python train.py --num_hidden_layers=20 --hidden_size=192 --num_attention_heads=2 --num_key_value_heads=2 --head_dim=96 --intermediate_size=768 --vocab_size=25076 --hidden_act="gelu" --norm="layernorm" --norm_place="pre" --norm_eps=1e-06 --positions="learned" --qk_norm=false --attn_scale=0.102 --bias="none" --tie_word_embeddings=false --parallel_block=false --init="normal" --init_std_qkv=0.0361 --init_std_o=0.0361 --init_std_up=0.0361 --init_std_down=0.0361 --optimizer="cautious_adamw" --learning_rate=0.00137 --lr_mult_o=0.749 --beta1=0.95 --beta2=0.99 --lr_head=0.00576 --max_grad_norm=1.0 --warmup_steps=526 --schedule="wsd" --decay_fraction=1.0 --decay_shape="linear" --final_lr_fraction=0.0 --batch_tokens=32768 --max_seq_len=1024 --doc_mask=false --train_tokens=369300000 --max_steps=11271 --dataset="wikipedia_en"
Each number is 50 + 10 x the weight over its row's rms, rounded and kept within 0 to 99. Layers, rows and columns count from 0. The size before them is the row's rms in percent of the matrix's.

# layer 14 MLP down (transposed), 768x192, rms 0.0953, rows 432-465, columns 96-143
124:64 51 48 57 54 47 40 37 50 58 59 48 52 51 55 43 50 51 47 54 56 49 52 32 27 69 60 45 44 27 62 47 49 40 47 51 35 47 55 52 52 49 56 50 48 57 72 51
106:59 55 65 60 65 46 59 36 53 31 50 44 57 47 35 44 35 34 54 47 42 62 39 57 53 45 55 44 40 72 54 53 44 59 41 35 29 35 45 57 41 50 59 38 48 44 33 57
085:50 44 66 55 39 50 37 44 58 46 46 46 52 54 61 45 62 48 53 57 58 41 42 38 72 54 52 40 42 60 43 50 42 59 48 57 56 39 36 43 39 62 73 55 43 57 58 39
112:47 42 54 59 42 57 81 41 28 37 47 47 54 49 60 53 67 34 49 66 57 34 52 48 46 68 37 46 44 35 48 59 47 44 49 50 43 52 40 34 48 36 51 41 42 54 49 53
090:41 48 55 45 32 49 58 45 64 33 54 41 62 60 39 38 53 56 57 47 54 52 47 45 80 46 48 37 28 47 53 49 58 33 58 40 51 50 49 55 71 62 62 59 51 42 66 48
096:49 62 25 60 60 44 64 41 45 36 58 49 53 43 62 51 59 46 36 48 65 49 58 28 51 42 41 41 47 54 59 56 39 52 41 37 47 45 46 49 44 31 39 53 55 46 48 55
103:63 61 48 57 37 57 50 52 45 59 52 53 42 65 31 48 29 64 46 47 38 36 63 50 42 49 45 59 53 39 34 55 48 43 56 54 48 46 54 66 42 42 53 62 46 20 47 49
082:39 35 51 64 44 68 52 60 54 40 55 32 66 57 42 41 59 66 34 55 45 54 49 62 57 46 45 48 48 44 51 67 37 63 62 58 50 40 48 49 78 50 64 46 50 48 53 56
101:50 39 49 60 42 49 64 55 46 51 61 46 44 39 36 47 29 60 47 49 46 47 34 66 50 44 51 67 62 62 41 40 59 44 31 72 60 50 70 47 53 62 37 40 55 62 52 33
092:18 48 46 37 60 50 52 62 62 68 43 56 65 41 64 40 44 62 55 36 49 46 50 44 54 51 49 63 48 68 47 27 36 40 62 59 59 39 55 41 39 65 58 43 49 54 56 48
104:64 62 46 55 42 34 57 26 65 46 60 59 48 58 61 48 36 56 37 47 41 48 50 56 34 27 41 42 55 41 35 45 36 51 32 64 54 55 43 45 41 55 60 64 46 34 51 77
118:57 28 36 45 58 49 60 50 65 68 73 53 60 47 55 60 35 62 50 45 60 57 57 62 58 52 57 49 45 45 42 49 30 36 55 59 57 48 48 43 50 47 74 65 32 60 42 56
101:58 34 55 42 39 33 39 58 46 52 53 46 53 58 38 65 45 54 55 51 53 47 58 52 50 61 57 52 55 52 51 56 43 49 56 58 38 52 54 41 24 46 50 51 48 34 53 54
113:70 65 51 60 70 68 42 56 48 40 40 40 45 41 57 60 66 39 60 47 54 39 41 55 38 48 55 49 54 31 45 50 56 46 43 22 42 59 37 35 57 42 34 38 43 62 44 41
088:59 50 48 41 49 34 37 55 52 45 47 51 51 71 55 36 53 41 61 51 58 37 35 49 28 63 56 50 42 65 39 60 50 41 30 54 33 43 43 54 32 48 69 54 42 55 48 62
107:47 49 37 60 43 56 52 57 54 48 75 61 44 75 39 61 76 58 40 51 74 40 53 53 45 46 45 43 53 53 46 60 33 46 39 45 40 38 50 45 62 38 51 28 51 45 50 50
083:52 47 64 55 46 49 41 46 62 52 45 51 51 51 49 51 64 55 39 36 53 58 46 63 63 58 42 42 46 30 47 57 49 34 49 50 31 37 40 54 55 48 44 63 46 57 55 47
115:66 43 41 54 46 50 79 56 37 57 47 51 39 43 48 46 40 51 62 41 65 59 44 42 77 39 45 66 51 52 59 50 37 52 61 60 67 48 40 70 46 62 57 63 50 62 52 57
107:48 55 42 67 65 40 54 47 53 48 54 53 64 37 53 57 38 45 57 53 29 53 40 54 63 48 50 44 52 57 48 53 38 58 76 46 60 54 45 58 36 39 46 48 45 31 48 71
090:60 49 67 59 42 74 44 59 59 42 45 34 61 31 43 66 49 70 39 53 49 49 71 56 46 56 48 52 38 44 49 60 56 59 33 58 53 32 43 33 64 55 34 53 54 62 30 63
090:46 65 65 57 46 53 40 63 61 44 48 66 49 41 61 43 68 34 63 52 67 78 51 36 48 38 57 68 53 55 48 52 55 66 54 37 60 67 44 43 45 40 52 64 36 74 41 31
089:57 59 70 51 62 46 44 53 55 36 47 67 64 50 40 57 31 35 58 34 67 49 62 52 39 45 39 54 48 79 51 56 61 34 33 50 70 51 54 52 47 44 44 52 46 43 47 44
100:67 36 49 63 38 52 40 33 67 52 49 35 58 72 60 41 56 59 58 67 54 47 46 59 67 61 41 58 64 76 56 40 57 34 64 49 39 45 43 54 56 53 53 44 50 46 58 40
094:61 41 71 27 33 45 59 53 72 50 48 50 58 64 47 50 50 50 41 40 35 63 56 42 55 63 51 35 37 53 49 43 49 62 45 67 47 36 70 49 44 57 34 43 59 51 49 54
091:37 50 42 54 45 67 61 51 51 57 63 61 65 47 37 53 54 57 41 51 34 45 58 53 29 59 49 41 42 60 35 57 41 64 63 37 57 42 43 40 45 52 30 52 51 38 41 64
096:40 46 56 55 55 61 67 36 47 46 56 58 39 25 59 49 40 41 47 38 43 49 50 49 54 38 62 51 56 36 48 41 44 47 32 55 49 41 60 64 51 60 51 72 51 51 49 40
106:56 47 48 52 63 40 40 49 29 56 47 63 54 59 53 55 36 53 64 70 61 44 42 37 53 54 73 65 59 46 58 53 39 54 79 46 31 47 51 57 48 78 60 55 52 66 55 40
091:53 75 45 66 42 53 49 54 63 50 51 51 78 42 66 16 34 44 56 56 35 42 51 35 63 47 53 85 66 49 35 57 60 45 53 61 51 49 45 47 46 56 58 45 63 56 39 55
099:40 31 45 64 56 73 59 54 40 44 47 44 39 51 36 60 59 52 46 47 51 48 45 51 53 51 56 63 63 40 49 53 31 54 60 62 44 68 60 50 39 44 54 53 44 54 50 59
111:63 58 30 46 64 51 40 40 42 50 43 33 48 20 61 44 53 55 48 54 41 55 39 42 44 54 63 55 61 54 49 33 37 40 49 43 44 52 49 43 41 49 55 50 20 50 50 65
092:81 43 49 55 50 39 42 69 67 53 45 54 43 43 48 59 45 51 42 50 45 49 48 64 29 49 50 59 49 54 43 54 40 51 55 48 54 60 48 61 46 52 53 58 46 52 60 53
103:42 44 44 33 49 57 68 53 62 53 56 52 48 56 49 41 41 53 53 36 54 36 60 46 45 46 60 69 52 32 42 59 51 62 48 63 77 39 48 66 54 53 25 54 55 50 55 64
094:37 61 57 60 38 61 51 52 55 51 41 42 59 36 45 59 41 43 25 46 58 37 41 41 37 45 47 64 52 45 48 64 46 46 67 51 57 57 53 51 71 47 24 53 61 47 67 54
088:25 65 56 69 60 41 56 51 42 55 54 59 42 44 54 66 59 39 43 50 44 64 44 68 53 41 25 61 55 54 38 49 44 40 38 56 50 47 32 75 56 45 67 34 51 46 59 51
# layer 14 MLP up, 768x192, rms 0.094, rows 433-466, columns 96-143
104:62 58 36 55 49 57 38 40 46 49 40 50 44 48 69 54 55 67 51 36 60 45 56 60 52 41 37 49 28 43 59 50 47 65 45 46 49 65 54 36 43 42 49 67 59 66 59 44
095:65 62 45 28 48 28 47 61 45 66 47 56 43 52 39 46 47 47 41 48 62 45 52 54 40 37 56 49 40 45 57 54 62 36 55 55 66 66 68 45 53 50 37 57 53 51 56 46
106:63 54 49 63 61 46 52 55 51 77 51 29 52 48 53 55 54 50 69 43 37 49 43 39 56 43 51 62 53 67 40 45 69 64 41 50 52 56 45 48 50 24 57 67 70 60 48 49
093:64 47 53 49 72 37 38 60 48 62 59 54 41 39 47 50 42 27 59 48 48 34 41 45 34 67 51 38 62 59 42 45 40 66 44 70 43 58 38 53 34 43 47 34 37 63 62 47
096:54 45 33 41 47 39 23 44 59 76 35 58 28 48 56 56 37 55 73 37 63 46 44 57 51 46 59 44 31 71 67 64 39 50 51 47 62 54 50 49 59 53 40 57 48 47 45 30
101:56 35 63 53 42 51 45 53 46 39 62 50 57 43 51 44 45 53 54 41 32 39 50 53 31 48 43 58 62 75 47 52 51 57 44 21 46 59 66 33 63 51 47 41 44 65 65 40
092:45 60 47 57 64 47 54 43 49 56 43 43 42 46 41 55 48 39 67 47 57 42 37 35 46 52 60 47 42 54 42 35 67 47 41 59 60 59 57 37 50 48 47 47 46 54 58 21
101:44 53 37 57 58 49 28 38 52 38 27 52 59 71 45 52 62 52 52 37 43 58 56 23 67 45 61 59 60 47 65 52 56 48 55 52 35 61 29 44 41 54 55 55 42 39 53 54
100:56 54 61 64 42 40 51 25 55 44 46 43 57 45 56 37 47 47 46 55 41 42 46 52 56 59 41 58 39 42 49 49 58 51 17 57 53 49 50 51 57 36 41 67 44 64 51 45
106:61 62 38 37 67 48 56 42 58 32 43 48 50 48 50 46 56 48 55 53 45 45 48 46 47 69 73 66 51 62 47 72 66 60 58 44 52 47 40 29 80 48 57 32 49 61 47 46
110:57 58 54 42 55 50 43 52 57 54 39 60 46 44 70 47 60 60 59 51 63 26 47 38 45 44 65 51 45 56 60 60 65 57 47 49 61 58 49 32 54 48 58 58 47 69 45 39
104:62 58 53 42 52 49 39 71 41 67 49 52 54 53 62 20 58 47 45 52 60 37 44 29 47 37 53 56 57 87 69 44 55 48 57 40 51 38 32 48 58 50 48 48 53 61 57 36
105:57 56 29 60 42 62 52 35 41 36 54 55 47 38 39 51 50 49 36 61 46 62 36 45 41 48 60 43 40 80 50 42 65 56 43 48 60 34 53 56 65 45 54 53 57 36 51 42
088:40 48 46 43 57 61 59 59 65 53 44 34 24 38 51 72 52 61 41 59 63 46 60 59 53 35 53 48 61 44 66 55 48 43 56 61 64 44 50 39 64 49 41 47 64 52 40 50
102:47 61 70 29 59 36 47 33 72 57 49 56 51 44 54 54 52 43 54 48 44 70 40 41 45 38 55 64 52 60 66 33 60 62 61 53 40 37 52 32 41 42 58 50 58 62 61 34
100:27 34 40 57 61 36 56 48 65 59 48 52 52 41 57 25 68 63 41 60 53 57 44 57 38 40 64 71 44 58 55 48 55 67 32 40 37 64 47 41 41 49 48 62 45 70 53 40
116:43 63 44 45 48 31 49 46 54 61 36 34 39 40 52 40 49 54 41 46 47 45 39 50 53 46 53 58 54 50 53 69 60 45 33 50 63 53 39 63 55 41 58 67 35 36 52 43
103:46 71 47 55 48 28 57 51 62 49 50 43 40 57 67 56 43 59 43 52 56 56 59 59 22 49 57 53 39 50 41 52 47 33 49 41 55 51 56 50 52 57 55 34 59 57 44 49
095:50 40 40 63 52 28 37 45 64 48 46 55 35 53 48 33 55 39 62 46 64 44 34 53 69 54 47 50 51 43 65 62 46 43 59 43 35 57 54 67 55 35 42 62 47 51 61 56
095:54 36 35 52 48 47 53 40 58 55 56 12 31 59 59 36 45 46 42 40 41 45 47 64 51 47 18 45 59 57 54 51 63 32 46 59 50 48 60 44 47 53 46 53 58 45 55 61
089:62 37 39 47 43 43 53 47 63 42 50 48 59 57 40 44 51 51 43 64 36 36 27 30 70 53 57 55 57 32 56 39 54 65 51 46 31 45 43 53 57 44 40 60 39 58 41 43
099:42 61 38 40 50 55 51 51 50 58 50 43 46 36 52 67 39 55 42 32 67 59 47 47 40 44 65 51 38 42 54 67 29 55 54 45 57 54 49 39 49 44 49 61 59 65 33 55
098:45 41 42 52 41 54 24 38 61 67 66 37 60 59 46 39 56 32 46 45 50 45 37 56 67 56 61 60 62 69 41 58 40 49 53 58 60 53 46 59 35 65 61 57 47 49 45 38
091:50 45 49 40 57 52 46 45 53 43 36 36 51 52 43 53 59 43 55 32 42 51 54 50 57 39 52 52 46 67 49 32 57 39 33 63 57 64 34 50 60 41 70 53 37 55 51 41
099:68 48 43 44 46 57 48 52 42 50 37 48 61 56 38 36 54 55 49 56 45 56 46 52 53 57 60 50 45 48 41 75 59 73 54 39 53 53 63 52 55 46 49 42 38 58 47 47
105:30 46 60 55 56 45 50 43 54 37 43 53 27 42 48 48 61 43 46 42 45 57 56 56 48 38 47 47 52 47 61 63 64 50 38 41 48 42 54 35 57 34 41 44 43 47 47 52
093:37 50 52 46 53 52 62 55 51 50 41 47 37 46 60 44 59 55 37 55 40 55 42 69 52 41 52 55 40 54 57 62 59 64 37 57 42 51 46 38 42 53 53 52 45 53 48 60
100:72 50 55 53 49 52 38 44 46 51 57 60 41 46 48 51 28 53 50 50 44 64 44 50 70 54 65 60 41 52 52 56 48 50 50 35 42 50 45 31 45 56 51 50 56 51 55 36
110:51 50 41 50 60 42 36 37 47 35 55 33 50 38 57 40 59 57 63 52 40 27 25 54 46 51 61 57 39 50 67 64 59 33 41 41 61 38 30 48 67 44 52 65 34 47 59 54
106:46 54 57 59 47 47 39 46 43 47 51 43 53 53 45 42 40 63 52 53 60 27 65 36 83 42 51 41 58 38 52 53 45 46 52 63 44 54 58 49 53 50 51 63 48 71 47 47
101:47 69 40 49 51 60 41 33 63 29 52 41 45 21 45 38 63 38 44 48 50 58 20 40 45 37 45 35 69 61 63 56 53 47 41 54 41 54 56 46 43 42 54 64 37 63 63 48
091:35 36 49 41 50 45 55 34 69 52 56 38 32 36 54 45 47 60 55 54 43 40 54 57 48 55 45 53 50 71 51 48 53 72 50 52 66 44 51 51 45 57 58 57 38 51 45 46
084:62 61 56 47 51 49 48 46 53 46 59 45 53 69 42 49 60 47 46 58 42 58 44 38 43 43 52 48 37 55 52 57 66 52 49 45 64 44 54 29 63 50 63 63 60 66 46 52
102:61 63 61 58 69 43 66 52 42 57 36 48 54 43 50 40 57 43 50 27 39 28 41 51 62 51 40 42 45 53 60 63 50 45 50 38 45 44 64 75 55 50 58 61 58 68 64 63